{"num_key_value_heads": 1, "intermediate_size": 512, "norm_place": "pre", "norm_eps": 1e-05, "rope_fraction": 1.0, "bias": "none", "optimizer": "ademamix", "learning_rate": 0.000549, "lr_head": 0.00561, "warmup_steps": 277, "decay_shape": "linear", "batch_tokens": 16384, "dataset": "wikipedia_en"}
Each number is 500 + 50 x the weight over its row's rms, rounded and kept within 0 to 999. Layers, rows and columns count from 0. Numbers have three digits each. The size before them is the row's rms in percent of the matrix's.

# layer 5 attention query, 128x128, rms 0.0613, rows 19-31,51-63,83-95,114-127, columns 64-127
096:543478480513516564482352462545462457517488438488480555442484496504521509492441477536508482426482489456481480542460583480421587445498445458486440415517546465401501494495360516585491541457466486
087:468469417456597555439415523529509453469611451468480539466431523497473563458412424554474481457590419440523494500573531488400557515558499537473488426534454542496461486483449565564490524366511552
101:524455606538498412475570490551473574475401501540483439546450570561564504514544540455495339582473540530510564526518534517594502517580517503472525561518536443477432441516529523407501444579447401
088:504534561560453460465567523460520465442509529534519621519483481576538552455447545503457532524469465577451541472527434548512419583533512560517473502549433600617529490500475556468527415546512489
091:534455538479552551478397484500472454491510534486450416485480505508474432466483387534514493466608465511540461523470541541404548467577486575494429377409577567425559510429471528558452584459530486
098:531484585476477443488604586464491515480576521518568459513564390512527593554602496477504423517397460470490511451473467474560439542539500385476550575550493515507565400561474536538529428498571528
081:449527438506408539438427419424446444509542414490494546422495468484454491512530489475468443524446391569506412509504470480542476499549419376529542443492487554480533517547480477449496411481533519
094:553501469448537486366407506395439410462495355480498566535532444456437584482519497479511463531408502463576484500503531540472533486440493588501529519553464458555550513547457556550466452396462513
126:464532429548542568522517501511449462560565397492561510502487514473517516496529471512521457444563457451517432511456576525467523506532532501461441358474436502469536499491503418523422566438460469
097:475578438478595524486490496529502556542569537564484561518520429483494568467635422493548582465532433502593431454543497536530572467444524496457433506465533515486537534485515481519494618459497438
115:425534485479525483459443489459452468532554351492422535493501552514499489482447477576497447499544437503553460512501522349368530412416553506481459397524567486492436486479445461540481555521518556
095:503457438518481418408562551481585508526524528499497522531564509479501474503529457548484501500468524532430456559423528534490564441566525597471461540433442500427487518525485545533438428498546426
096:554558486559437486493607466551543518444451548496451533544535551484569444545527593523379437500417437451506550589548540445568545487581513498554550561556506467457429486514572434489525466488494474
074:419607481521485404476448469420484468526531466422428522381590542454416472552472547513452543511508396467406457499579465483481489565557546494538484534493434414444489519481490476492469482585543489
070:447598403504573423500439527436441559425606544466460450488503439452446510544535572466532535538512436467454491495617573512453476543612510510449564536509430524456512509488485491492467564508580412
096:511442456442485505497539603502487552543558492564554517530479481542617530469508548516448560533504582568587531496419467503493489489433475438503504489443460576631588518512551511487562485467416496
095:608508546426470520498508518452508434498447597479519578513491376558503433453480460497445494430530500553584541559442478521516489408493454479473484499528485577469522495474560426489534459495394529
102:447486402516539466530439453573517438486594371485465440395485487525510547556578535550464522442520503494475478478539470455421495500522559546513468492430480470570432483520438505561487476499557486
108:570507600470460434473467381451553486429475450452608489390531576490554501451508513542473463477615481538528547478498374432525516525513489577435612513448489422578479519515494480443447458596512488
095:550465505436430502517405490490523409531490464432583465456425494539511551424591532444419561484569621512489534506518500546447452466364518571460519438445409539432444531482562534531540474454526506
104:428492492507445494549461482459456469551476513333533440586481433513521508558556457510576398571486443535545469495473516457555430471536509577508433537488530443516444486473588427586400559492595498
124:443520420547535541482560494553442428549626446487520443441466485535516528534511539480466597518446415473494464398556550492467556543493484459502484468530481552442471469389572490567485508555590555
102:497422563361512498500463473470517464537511488523466582530445462540503345428524453522546518406569456512650495571476510508451526404466536542463477397458516512463458518475462465456499549448524461
136:525546579553454433580419407505547555525503514386468495535465615456525569571561505452459458608467537495527386524560478571542519398437486500473501525484565500504453578522529488535463574569506474
107:483514448534482500485455539492650583465481488520483594451583568514471455479425552492498621519553465473463526514502572561431538444430452499451463515490569578456444498482533530550438494474457575
118:549403491566418449533444503490490583479499495543449472458555611517507515589539552496456479577484511430525549550534533527454453475519451464563527512493503471524328562566567552468444571469548532
103:481574503530562520473555551529508643555472449479510460499483500486500424486549540508514485550538447440480474588568575444503487508512519450433546502470492546485554530412511549522473543467464397
103:487460367472482553430521549543483508480542490519497527435437432542452449447600556585536604464522494472485460547540549418477458513590536548454470526523484524423584413495491495517456484479517426
114:446539474547512458499524547536444550470490526523534456502482554433551586577478527503496578617545601537457657438413550555547454488461551422517564607573508437576462482502526504489468472511461525
124:489493547484358475524557510417512447406474534504549474421616422441568504513446447475489478525481512520578539540507440563468457508466470521436519438542501552412498534563499471461580500578472518
107:542415486535528560530509461548503488485470517526492495371415528498491490495565478524545512471541513469498430461475516505499420441471537563465504363534531601526543489450443430532390472419497500
105:469537433475557433552552629501632451473409477519512441506473484485484526519432547478445594537502496475482597566480508464528484499444490395495564522531472469535484440540414507436456484556477543
104:490521455508517543423437520532501458573454405536534424539478448453524465433582437510624463489483477497566446535454500454478490432463528404512429446522480504380554480508399528516450552466523442
112:551487461500466529375494564534440438470512434522459511511544580540455549463452506447372553456466531408496541526546538457506471448381409506488486413504614397514484512531495434466520492499525497
171:464523447504519535443510501572460496516561465486455497531455520503448478447574477601498493442490416411516470482575571441482525502446546489473495408475513613467556462497480477518447597433530419
134:431444474557569548551509541516495493528580514486566570504461481536495457397499496596487549456494414466515495513531576421415533455515540530436405441491446629461555403482446492590480487519441468
136:384566453492585515452568544575505420535485522530567516448407569466497497456542494520525508391533451463502466509527542479486467493488501518510481477510500600473517458526525418575500582490539437
097:451602319517421484505556508474413530500545501516453499470520499423464511537538567488603652495498511442526486429487572482524555467521589445510529472509484541520507476585627465481478519471448510
105:556545429495509427568530504538569465416537651517472497518442545508487499550560531563505523556444541530459516489507460526573511491509505459509552544584619464427498462465531528505496434488518557
095:539504543490477535597559407564586467513545528571555553574542479409516566493524565406454496493443457500410461535447591504499456521538430514562461516501526489490529535531473429537461505432458486
084:492439495457498498546509458507536534586538443424517520508481506520486585567499540461434429467424437473439480571492449485489565505477517579494585459480429529456461468519457506529539428522516501
069:510562456437556511474551408462448434573468474546450495521432436472466558519575478509539460455440430397458484550489459477544555453462541568500510508496525536396455476512419436468450424473577496
098:538456554505496450388548504391482536514421607546460545513540503520569473492458504600614541475577573501434524446431467500487481478517518394548491540528532520538586538577523516509478544514384571
095:533488600514451482389480619410468498492492558506499480406579573411527517506452525465538527462425536519501546437465477558509505474495492521446384558526501429554515500541490471504441528528450518
110:549480513441467579530559414461539440583577385420477515595457458547425521439603569478457494508528460527482498596457504491471482575496466529462485442493503599451495529567428477528541513477565423
124:487495438576482462501501489494458602442482538435519477366542551532450514525516491545483509517506538508520524535520515597532514487601521409502505500550542542454476335514588587488581463479425579
087:519446486505469487481519459458545488513528534473523462382606553601573527456542531518581491497534481469496527464557480468500491470448449540515465493458476497444483435506477358516500533491415416
098:543521474484519413474494400509511543528465491629461441515429561616595563523531498518530486607537424498462501487483426476488484464444554491538577450556491554362445466519496538499520372519544469
125:471449471504497506607527444523536406547527475513616473510419508486426469411578482490484447477525461418496474542493574508480504421440457549490541421473558562474491472457453417584484530437537482
103:493476448510523493401559554607487517552548546455488542528465463517515580473540441576472514469522406410570421433553490403498540486580441464538454477573515563443554558501453546481469588533491458
110:515486543462580476524595483472491392563526490502487589509520614463519429500517516471516493494529518507425527591604484570502519455470523614425503477471546518483542459499551479532499477444539434
097:524422344581547480531547546540569454523540518525529520440424438458470579551583450516530534491594374458508525565420465518489553454552454517485520567428503446424426471580427479448381513494504442
095:466435504469512454519546550561486504458541632473500535459513447558530492493542624439596496524499509514505519455431477532483555469535483532428490515507516536549545492481546409542439573473487488
# layer 5 attention key, 32x128, rms 0.057, rows 18-31, columns 64-127
081:471433543513539555541518481497538439555526459555499477566513551520509473470524479526531504428511507498561400450569515519461483449499521485489548426440606456607563521505523493567467544429452474
097:467509558475526637467491496532467416618575538459466529559456479503501462505645526491489566480513563501510511538580522471500543520403558550452519524437439473498512477463493479542486560467508438
087:522606543487576584490522469576485420544560488473455487440450518575410392459465446464428520454479389456566474414552513387475546465462498496519523504452468527540517532463413417429522499491584530
095:486567445473480474527428482443522439454530544581444533504565504429546524524486506483542491505443571564437475403486524528558501473482451476590486558553503487434445581488462581533545501531479520
083:562526527521461493557475450455475563440532501451574583567581456493421506590504450437409488511511554497526590554397519424517482483538570429502489534447525439420472489539479484468500490535554540
079:481531538567564549467478534531484539596563542521516511510442475490511499386552483437496544347500588510489435474563585497496567532562612533516525546527491529489577579497443438564447499493501535
099:475572549430572445446435516518470558523446483486541478500467531533589541583620551545662489489509433425486475569482520386482438501506545555499484412506580480535528460465511510612491574488522495
127:486449560522449484528431444418465465434493470514500449422495425489546520495540434480555443620520552502488480498393472532464462578602464488469501526467493444563450567632426583486515459469483593
093:435583535489576528559499438458491511573543398372550561590464535533500473527519514493514585449434483590509481555571567449435540453514578510432532453586566483496584514353475498505587393574492510
063:494455495465597543493508458537516545509487467468514511557468491504531467543528565505493581514408430499552419479548453556524568453454501604527424500502506500492506517424555391532447571466552486
088:453535499550484459563481511570519553494533492409434519507540575449494560539597571500465494598431521482389528570426557427602437509595439541512462542527464498511430492414507538525515544567624518
148:531516556460434461466476512434527537382441534501526527564542496510536542546408473519574460591517578539506512485409480547559450506546466418508515551530489461578481486532507590444563426524532521
099:537449447506462506500545560486580543505404459495407397453553498490536543540468475503600470526488550541516481482501457571494490519470563431452412538507503507511493515560457521538505440543490475
113:546577494507612514516502510582560522559514472538460548480463464446454531478450572615442450516486460476490501526588441547450607480488533416456474540546527533556504519427527514523519432449519405
# layer 5 attention value, 32x128, rms 0.0517, rows 0-29, columns 64-127
100:461402437454508573555590606559551525476478530475510491467488432456485426483447546515527472532462554479495451509447485494556543458461446561425512535543433542434543484436513547564569480572539519
101:534472489575480532466509433467535554577514439543443465486585505447468416547512470514567535477348472499487468363485578490598496511449472516504495473492385624496461469460540514589459509461396445
102:530556433445430612447574453596500536444521475413503488528480435595455518515537522486520544497441455442511488441444488416549492609516481487530483471517438462439450492493545434451474468457411511
100:626556483414511560521393473499544441523486483387557527507427434467531551537411494467507482479535468471462535585568429527543490468562402482528564493523504537465529535529514526475504522503487509
101:559438610563498527512465486461558442496431482503611550460448475411474515517516420532475547496464533424486517446563642482461515419475474503514459469500543517458404587534552471481552539545502428
106:505490506464505539470445494482466512475477505614515543450535486478530438592547476480579501398485554477536419510526446450575539354578504557497509427460490437511575511427479499488457455564424539
102:553510533477474469421421556543479499522517478525470534565549563361568463561509481478425524544465500461499518544461559575501499421493414632523567470459508519415506504461542501494547541461532415
094:475474418432418530431516540513453384548506518538573435484546462580514482464529449578398498435587494550479491502515514553493491500460571383441475546576507489503497504569422499479483493449517610
101:534576515561493549499453567526520439495518458564443494463485412476578519467503580475516493494512481519525441488499448446489479561557467610472414479501506463516431593417498498495467542465599500
090:556466437516538482601425467501563407433512541499597559473553530408399528522564409490486582442474458493448488546446495472555484571554468518516421580497504531476526396468520522468460539473546563
109:570468483599497471494488447490416513426499447511555559451460563505488559602506575531445542509470406505508526510479465515574536519485477315544503488440481547472510497528451503462471440559593394
094:513483548513503477568518481538558498538515470530578534513458491551443480556441440471476473573497493448526450553460404534471501601429515471468472473483588616428380556557540543505453432443513514
093:443538435566437484418547469465408499503502472478474577487473516410506427478502489590541594514448499539571547384492507508463502520500484486458432493451579423486575531591544507571471476502527533
101:510492581505480516456505506476530485531438534529433400547449518488540430496475599548453469449487491573473575470530452551475413468547511555476565519556491558488576506461465462466426453509445498
106:475479580541507525427469453498517520551557478565494524556613573419498494506416488575457475392538560450381468479458431503485472532575511467549490529534522427524469575529518488573550512508456572
102:416511468441493488540532401546518499531493503501435607456506496541391555511469587522484483528562436545458532511474446502405473399428388552594512471458586478501494498447507519462469463447470494
088:525467546501467536604509509553475571563578500496451526360522427501511495522490463430544509486469616520526495440502451529441406519456460440490536515406581560490531608461480447445562509440443536
094:574521569503550524394416481483572585566472528411469429546482499462450415593482571585486472571487527521607449524446515445468526459503565485520476529479490543415531476559513503471447450485436518
110:478561444546444553514555519524535587445485440425494506461505579426546526561488471493435412488509545476439543444476412474436453489445573415527470526455502614500506475525443501542571551590424460
096:515509501516442441572572448445452534479424462482501534469454481445430472469460560518632437553497478401500429492499535533490576488458481540556517550572439548492538518527626544449488515530554429
101:538371549514516416401466482482417419525463539582515526437445448489526565504502448531565512569475484500675524523517436508497458433496429542538456556566464577539564521486508540493533509462434476
101:444544466398566553520524440469519439480491437431449510449522506500502458573532485480569501561487533538495561613557504473530475443515500493500545430459486499524513544557515471505470593545467432
101:408445606416475451587424519494368551498507496422465492515524484385533533526505527555471516516531399473498431556490427544457535488543482484431532461475480525470538516518464517559541486571488459
111:518497482444441474582464561500574461489580508526424488518461553590437459422491405538465484504506526515453522578512542567481507431440455399498445430470494544490489472487537543490483547457558578
105:470466444538517430518592576471483538464525486487548433448555574446434463432471536483511537480455494476549486475473512511522517426473529475601590582513512411500507410528584556519509499510515495
102:555526531562550597580596482455538454569457511514526540615590549420561492421434429534487546535524503517545495530521551483461545463468548482554551536553597477570458526415408496458466464466505446
097:468573523527505512465554490424430531618495568563435446462536422475407582384450546503482517463558489472458504476500458481455480487447560554499494478413526492456518588485455542441482539539558467
100:563500450503523507478488538538435539442466566558429532410505499440518550471524536562457555543537428391452552554511573463545479455547432483631526543437589530527494505529441517547475545472566557
096:483558530533515546360576565562487561495560490522536531564405511540447509465464396470396494460534544546484502523428402517542469469569528514646462448487456464543466420544518490547470501580585520
101:508517507401542563434579472449594528585522542481407501554556486511487559581520481524513487481645501545505515521517464494516471496511459468450486570478553528519422508444619572544464550535565461
# layer 5 attention output (transposed), 128x128, rms 0.0575, rows 0-29,32-60,64-92,96-124, columns 64-127
102:435507542400535510489525563376569510452586476564539461483462555479522555497449410475616576526503438547544477436503443533512486491495546412545494463548530553459534471588544547522493444450492467
099:533533504403427483468431518507494528491558569490518542506542562619524497483538530526503472529458447501528507500503492459519524464449558528503442478525453591501549439572517444452526478519460519
105:627527429522519417471488596404448500497486564504418496505463494532479562506534545493436534476499511413535518539499581440448475427424464547459486420453460490458493473493561472371507493532552506
098:478600517472413461445487485466551532513520533537435467563457546468436423509473471562413465587439475496531426383524464521506497536479485486526489553535502491483508528522453494499557458506477482
106:531470448541507519551484424470491501574529593430456489571594480506502465437563450552505518558473461436461474455363453539447512467580518503438505518482506503482542436529549568487467543527505525
103:521579433444419349532463558490501529476482532541500564539483499479436485596441526463568459588497523572498454403548505481522553583471507479461488468521512503480557438585449488538466491566524573
108:467485500473496504391484461443557606456506533495599586584470495469453500464467542513447492598462486492513338510465430531556538445443506538482526493557537499490493511422500503514610488569508502
095:541531472471563512564521403492522441573419435475487462546432532446505460489641500524509544456465542418500575529605467520422481488493522574550483475435444454494481618454527559492520591474521540
106:473483495459492532437564485587515503506536429509507526505582524614477468467513503556574433585508469426473464566500474489488502589600575434514490537489441493493576468479468502486516538519478505
088:547572520540493387518489503525480484536417473542555537457520458466522440494576435553524500588532461587481517558475442534520528404553471456534474459550547495578522487545495455483527641440579511
100:472495539464464456459532466521489445462445517596460508531481489535456470475518497551444486454486531462567459551505640561465468478436479548448570521528518536529512440500452459476511415472467511
102:540429463538492507461477443573480442396523451526464440488380584672510459432518563422482477471453551503492424589482589408462481447463552507563607512496466473511542489489514528482449410484490475
101:580574553511550449596436558484481543523489450456632410537502510492459419583469491612512500493516627526468518514556549508562502551600448513485483502429434453402438465495502531433471593515486431
103:431541564377536538509505481497463578458546460474601505568512491442564537505498448454546456494613540620565568538585425477575488526574462444527495518481496514450485604525483488499472547461554453
111:455488463503513459547533469521499516486525581547504521498502506499463613488460505518543424471447488553559402466611533482432439540512483522472450520459404528554468467519573522550440575550491540
106:628470442403435521402495526553508555478493512504480438477508470539438487482543499519580437552600480506488564510546521446460495495488557502524534591505472496389463560401415501453535477447510474
087:531443478553489485541447484491435522544460515406433435538537517526568576460530474493475515521576508550457475501543506495465545577503525457527492495536536451555447582444495429580504585503504399
089:422454494606497556558446444440508520502552682572491414535581506414479503450473466477477486485545452552454438464535615442532502508443523522456494523482540474419507548555448427522415482555455584
098:630435479571550475476433585473458476470455473516530602513478552561496511469498478549416541564478469572502543446432563410584425511510475529520503427408465431518548476571513626468561489401522467
107:478387543432487521433552491493552492508648467567465492525465547553471457531530619483497546411455503526596465489547493555482529438416572446555469536466520627481466487480494471487502468523528544
083:612535430486530454491493544452555521505456483450513484461453514510550489505473540519562510455533594504522417530413503538439449527439463542422470528528512509458492470570530492456543496472552558
105:524456513468394564562503500583515392475591477542568520477449519536519410428561522550489582530578464466507458536537554499560542538507501553471524511516535470535505460466551467475464484484507442
096:536437487533497502529503463506561498535557551527561515479392552494478456498567475513486526426499607505403458466472495483525623378376509461493509556531535488497469478492526557578484499462510488
112:475419595512538567427537450450491467514562512505529606487472430453509404498444552535531516564446492498523569494432458516580566461515473464581458477554535521463551537540492496508498624462529488
103:559425556378429619469486542568571481485564499492390517515624472480541449527491512577619441466501474513555507580497480475462484540520525455457440482442455556457495480521483393464501571509493466
098:455507493525577498432533464570470516524511424483499528462570494550506544552432449399578542538460501417413455506508443513504375539498573608504536467492529382510506524512548526458523532516426430
108:497526499461530488447473469557529581512455516535462640515485418517531584497391509507582487547522503531464516490616489480463491465494516413531561514548527589463563509561455505551571498536522447
091:477461523519520487485567504437482673573402512611510389522543518488490462523486486544416478459483524445446565496521552464574445514455488457503436506411506531558450522418465440539476519417487530
097:459593487536518533518517505556503452490452452390465492526566472419420421438503446531516523514459483478521513449514496576498500498479537547516543501389486454539593436507479525472521570458509452
100:602508472487448527529433477462521481455495479451506393432526488437483447519414481505550403614445504548517546475454490492453465564510440499506524433474476569497513462560524495434516538473503483
085:456449490500400532491556559481514561442582438442494509533467524507449541537440499444529606470438485423583439577453575473473526434569580462510523502544552487545504440466516592439468504524483570
091:507563522508469576594492503538461504481511507419430500519489432510528622468563446461540434548544495543479391528461425440423527527574482470558528575427491488495512523508543507572541441580537500
095:430497470471506531469439555540528584543415463496489594464529438411460440482499561403534483505486470467636520429514498520395565469598515519528468506490472507437556595472443500491531462558477483
098:468447456510462554554557437591480553402409551478456445494496514516451504491642582472480569522545429467486492568463486409472424556543441555523483438537525556488501439427456444528516535524480532
099:467456451507544489648511420527512486494450551489517497578540543554557443476528446505448366501477533515465503409518483515551541500492455495480505445583469419487448525480411453504516531476465457
106:553554478425546470542471493499421513507477490503413476514513507495509498458513575530518471485555503415459401542510505467507430489545576510538420456568567461546431525531495529462552511520437544
109:505476557429538461602477514482532584547379582566563414555470519492494449595569458541456518470555441459470404522484440458481489548598516480521499450429502427472403471572550537591535419448568456
089:474504477555465540532504608600562549558499446529521541478518525479485414508486523550507531526503426478443499499556619576474670470523492433496422513453508467484567525518504505557508564458490513
087:416383512503524407542431520473429526470470499480481618498455426545451557443501516590436531529544458541466577573461495508418545539576555584520537486550505463487489544482553448416468526440508511
114:465518412482491535470548576489485496485531545451439529487414512494467518509430594536555384441458491463512466504509529542526506551387449488462516482551562537482450534521521480454478434584384544
091:514501434549497532504461454488526519504500456539548567553473496476493589483514397416504555495539569492453596472444554507497594488505489450419495448381523462546417559541531498615527524490418370
089:477537466485475543545573418395510517517569518486498492476438479540542462483469431531542430536530541531411472501465544569556481571549461503589449468498491515435489536462519527569434490491476389
099:544467563492502566455563537556428445483440565504518571491585457540509503472498473504513418515518494479548573539554523536535482410576375449472492408564471491520484544433470445540479453545460584
101:438532473516514499537418552568590477487525513538561468520458513496430493522513404523460548470493444533443486503511512586456542524474542446469542566511547506428547503480463554368502492406560406
103:511504568552533477559525525506541573458490510496480504455531525496529503454469453591501441462507516452492483534487503533581591382548490440433559528426567489443641484466481538493544546524515519
094:433472426556472456527548437485527600452446524553450406497586497551486544431471472455516457499554492467458420519523519502493422529411459568484493509527439485502368571517487535438518477445442546
095:551513451542406470516430421511496531448484490447451466568457416611549485464572587525491567468449434492473520526504437434475484485458525515529518519518506555525516370486501507403527430544503480
107:478496474459431477600506482472473505495459441574432443514566393510511451495577415438553484500481536493475471553531473524528473470499438486486473444447482416499476486524475517469507390512566450
088:475487532461504478532520480452470490535467459527499528508462410501499516550481454554509588535500501501433471517522538559583427580485516469434398444500541437502515561508463461624500478534498437
084:501532592469470545514560459461489422428572509527481447575528456469483423540508521512432560494447526532468452512531508537444432512475449498659471497463461506452468516531526495526419486529531455
091:506566472583480540585505521537467563473540420555418442477505566503448532525471527525509509585519502449553439434449615470514501458466511452497484473575423456517566439409580502469561510504562570
099:486500489407541450490514519507551505529413454550540516546478480514618476490461585497490513455501597508574517540443466530514441535542423467529498355485452524476427481591541465433550484468489409
091:573475473601485476412552459524591423506532463504650486470534462569488478484512421478537461448450529465421457530555525448461514511521540459537552487503481505517548452467573510399512553459515484
103:460458507558562487558503549509503530449474532465534535567537500522402539422633461435571465449428535457480498541603521532462406546591565529515604524461463519407548532460494550524491552437551474
101:454514457479586446483432546441508562530503560541439566499422452459505541484474524602459422563567518565521511527561508507491604462399482511430532494474509575464446445441547464509505582465503457
118:470591565423474476613444454523502424449502464561487514493406549525531505553508458576521471503483535546552562472498472556497536559461525457492445539535480523505573547518484523572550533496529408
097:514478484560527561525521441487540591368546487484439454526519501466415642524519475432391424477542435497531515503495542537482494508530550507528464554563465499504501533400455465626484525496467500
089:537501514597427477484421582540595478571414574523437483500474553567506481447527560486480463459546455492536474424522529450534523538464555488426479523547492459412503524532447543525556473556450499
098:488573450568451521445531497487495540547469528380503464577553458471459581550395491428495521448414579440487532531467528518410527523510541470468507512492522486478574542369594499539493577454497555
101:526551469431513486410477448494576421531575483578551517491455526495528549519544525399508529471446460504474501573501530504456496479588462540557496521533474549449499476523499532448511443542446442
118:472415493445591497546533488475554465493533514452527477511585451493462442458568443453489449460544569508510636489475550544526527472536522473531467538534592457459500575454516402482509544453503501
112:478494473542506534500442531520450501523497421503489431541450536449372477384534511497555434445524410553482536509487597522432457480481559482503538488508478537515529477410498511416363573553443520
102:468500570549407440409434445465518523565512415432492584478474572421441394542510461428465547474522437577521452484481608491575514445465579477458503428496545516526621449564467606481488486573534514
109:601547517513508461535522561472543521544497509466512455505441445467466452512562430461391616419526521491474464479439479540539446529405494495511439592534504459446454486533532542579578436470520433
117:475464489457538471552520552457490622479550564482515546502555407488423497527550444491515485578422430454458587456479444531549496531547475480516397538443437550572418588489484459584539591438499461
111:444559531450606419534550449513497458571499581524522488412541542554481465481536550414515521612616561618522520410456434568516564513509437470567549427438455410546524519532522473572501487493480527
107:571423560514432523511510443566533518447429446598529439558435497543436469536359515498477509508455538436502481521508468610531491455487504524522537525484524444512597479555533438489477493502539588
107:492491565462481471592502460504541472343530489491535537564540573584587455482515564590469585474524547438533462515470490446573476496492528480431497534523580396590569485565533474538548482466485482
094:410570489478462406439482496602504438521469486424491518498585482383447520516478477516534392406486491386555505448546490485514556505442478431541539432628508519465523475619505492488530520486510472
124:477626438545423473502501498427568401554453507393502511502547547395448466553537479518525443450480495575417477580519571532547495482564551478504464557516528524544481446476464514564438442446497465
110:468423452549473457444549416510584457482575513549555414456559600578579476458393566453523458521530494501488542549463459480456365505457522405603525453576565451498588471558538472478495553482515538
109:450576554499489581494468462563450439547541565462508532450578490524501464510509445589557496460470524503451433405452452524460439425556504549556491540488484466486399538497429449507481525593531545
107:478421521518509497498393544526585481472537481548425456536467505520499481525478545550479491550503589502551502494576448471548593489458549442446444504494555477431516589439476535640503522552498418
117:563430536416481496487521471446444437488486520528457474466444470385488584557583487495569471598469482450457453594549514516467509596469476608546449543436415477601577497501442549498473409447524426
106:445473461515481456495571644465397524443610482475450493519400542458408452513538495542484486445555567535473511515562482468553476444552427579481531484475596480471536554552457435512507561460553479
103:464452414435510493512609485469462469494571493570465497499488541522551593479553523435525526486575456475451499463561518458508457492610467590536614530644516542543593484591516461542534485490556429
099:502544526543540634489418470573450480529469584465502605499500535469446572542525486514526433488563443554439462462542517462593455499503599515431453526510506540407529515573485514527477628577452448
118:569588445391484497388502478437488416581501466531514512466570536486488469495487512432576479564478525560516445546473510484505464549478535552515546473494455564541460439463530546429453453480430495
104:551411529537498547551426483505512506455484465483528474514553515490626525595496462552425591449541413543415483550470577541494510476509518505512487510612621488461422438471389466486495460441552499
117:467578472451525478557519450540463561515499385409434508579470543525493446521555438447529520523470438550399497483457550544557549450425547481449515418381473470556454492402575528570503511571546488
112:442550459557454482590629448521491520542557547545449483430574496531509440551531490410541437449497481563452558516520413505455471459509478532488420491461425550516470520527443480498494614463500502
113:448465483567556544591560443416578443526433475508505556425495390494456529504587550521477493516578432528535515454500428508501507395533537535558513483543547601480496466591541516503514517459479441
116:570475511482465400437430558533553539497429501593506470515397416440515439598400417547477554444469544454563467471521534441547420438587510599487491487475538530415539488526478518463538449551558574
117:535574513391484529442530552511502448479582521472487513460569427524451448515553438466573493448433539514416440501510471527500500466546437487433446525581573474539438548451400552435473457488450456
109:548629492398500497431504545485457537562525487476474531472453499532514540509480513525455471419508561444449568513566473519443558594532505410428506452473545448515575482519505515555523536469484476
106:597521545471506448529574458569512413502564498474460513574501499432584430582520490447503540501403546476542535580485488543565460510398427541496469441470439530562528473432426442399530475525433532
118:472566507406469486482537494457538543526491565531396505464488590554543556534477447452527448493516487511575576430607446480485467428575453545455494501495534538405457493611546546439530473480511479
102:518516580421564437463516393484465436465495549515465498454421554551469580495430502603608505534538446453487417556515579415507491525532466561574473474532481422482496499538475553427491556476431424
085:540428480458565522582576456488553525414484528551513501470497497545486494458508459545509502457600500538405448461511494617461404502466535537475523411452516383394518634486561545534490469410502441
088:501449566506618478490442450509473506466448539483474535458511613455580524443478507472543459561510565403445557533561510584416411562399469457458489584506474448448502519488576545523500433539510516
094:490464571546464515524449534512538461477486458513529445464444519635558523442526493498499519540531586471512459455423474534507512484429407501532483509549537511540492551500552509501503537589490482
095:536399541519579366504576564426580452444490407577511569498452557454519482460477515481502500492424504509483548479510633482572409519503541429416480514502569550543490414483465532530575539483477521
090:438561514441560527490524528521513436531538438501391481560550476520528441551406538509476539426476585431518505513502440585421397414515483472537541527513372557516493472535556456536504505552498521
086:452473465492404506428543532443516450539495461448560497547498512570544443532464441447501429475420556487553536457479559438402447516563496512479483515564529454463481509509476606515484486493417609
087:543553506563569553469469567535528484415485495431527422468462489467477523447460467470528488544365539432520389472586537497578486522523584416471516496563524462483472491623488380501462587528485534
091:458573503518495454449477408565450407515579506574503584528524576462492414525436578510420400554477535526542519532465418500617484592546496491484547555516578489450478437502466443458470463494511467
099:405497479444480554479553520441539410504458417484486545529526501500483446489422500620515518530525522416441499503526554463441561514566527509491491521509453502575549381506555470527461447521518482
091:546542547565477392453512556514434556446490466503466482522447449630573573529446505520526482443524490526536480599479498508476541426525541614506496541494459578521500541466484481554481581480444602
095:539463464546472412504554468469472477480425557488461431504480608552589455500479439441528557489588429520491501551576415467456395577552470561504497601539550507537466502485475473467522440512488559
091:479575503458344415444475505458487544453506589461462587496511483521518515449490549476537421496554427478512470534610552511471563577477567604444490514541442426518603455472509487508477472513459515
084:445511554523471490419428470545459554415521462543483439560557533449478518563587563516399466524515533523395520478510536507559468392525485461588448462513505477443544447552546463435534480471556434
093:572499494452500554554565553568442410548541445505457536483490470422432540510431511574519468440565540504380434455422582520416536440525444512562416496543431441523446568464476515510515465465570538
084:494484472478509567511381535472516476613512489510531491525459491418474550475602539449488449581537486515531468495458450445567471481501499469511535454470439519547450497516489552520507571453478496
095:549513539522443560409526495490542412462542433530518486528458512454529494422548422542503445481441549500547593467541411461569484535575483504488485541496401476618535530590488556466540534511538491
085:629570566437482483548527465550521503516388501531552462573476468517541407608476593557435494555570471388572501523525475533483520519499517438496594508532483580476452512520532495459513581465551470
093:536506574450454413528582482431467459582545513551544558476385538482500562585470461415556509528503422535484510455510474528440563511589509512558538494572514483477550451479454450496469501540527518
088:540556510474464464464467511552534484575564406542504431495504569467477588388469510554450560445575530551456544428405532533542539406450464500539517531567544478384461507453545505510544494490559592
091:498469545526488521480567523429522456499470559572464433382529487549514406449505518533477520448562507488511436475530536493466527550497484519483481443435441488559501551504515517566599439435412503
088:562522558418520484543472425515497542489512510456540458592488559448573485541474440566479547465457529533445489525515445530439463520458485455537467488483612539506533468499507444518525557473521521
094:481473482518452514541466588546509533471477666549502540465530426513486451419538610468582463592483427506475545485503514450508612554485517545493474562518457460435541554525522575446469459466513566
097:532437483501506447473500446544507542499455565479406422511451570537492510515528513454523516468477462461474533544494517554583456501402557521516527494621488423579414576477533522513519411532515610
097:411483502548523538437525503593538460516536488476494532375505485468459403488459506574475523425502510452501561505520541562531450544441496580429475518573444468503512444472480435399572430560360451
089:541538542522500526450533435478544490505609518549501429391467504490528435451543424519564539419525453508417498484487517581466510525505429532402539495482517491589390553515510462508476542457422515
096:476707521572420444477494547473536488515513405440456487476460525451443516467504489508450486527562438575482467516575507538610470506464552444477446478530498461447556394497513489509499513533461520
091:436532360514426462479476513575564495551521540538526466572560531537496494512528497505606475533482488441581587473455489445525495437460420540509533462465544414596472513530601434439594505545538418
098:428440477520514534529418504455431492487460510643532437521583518515449429545433511532572550530522590483475573495447449512400495509533546474518531475489483472563459515490486500404512530431470495
083:387411555521548550462481476501515526540478422503559491473543489456441499487450511544491455426509386522573435477470410520465506555515506479490581452473531429410476464566489462508554497457454553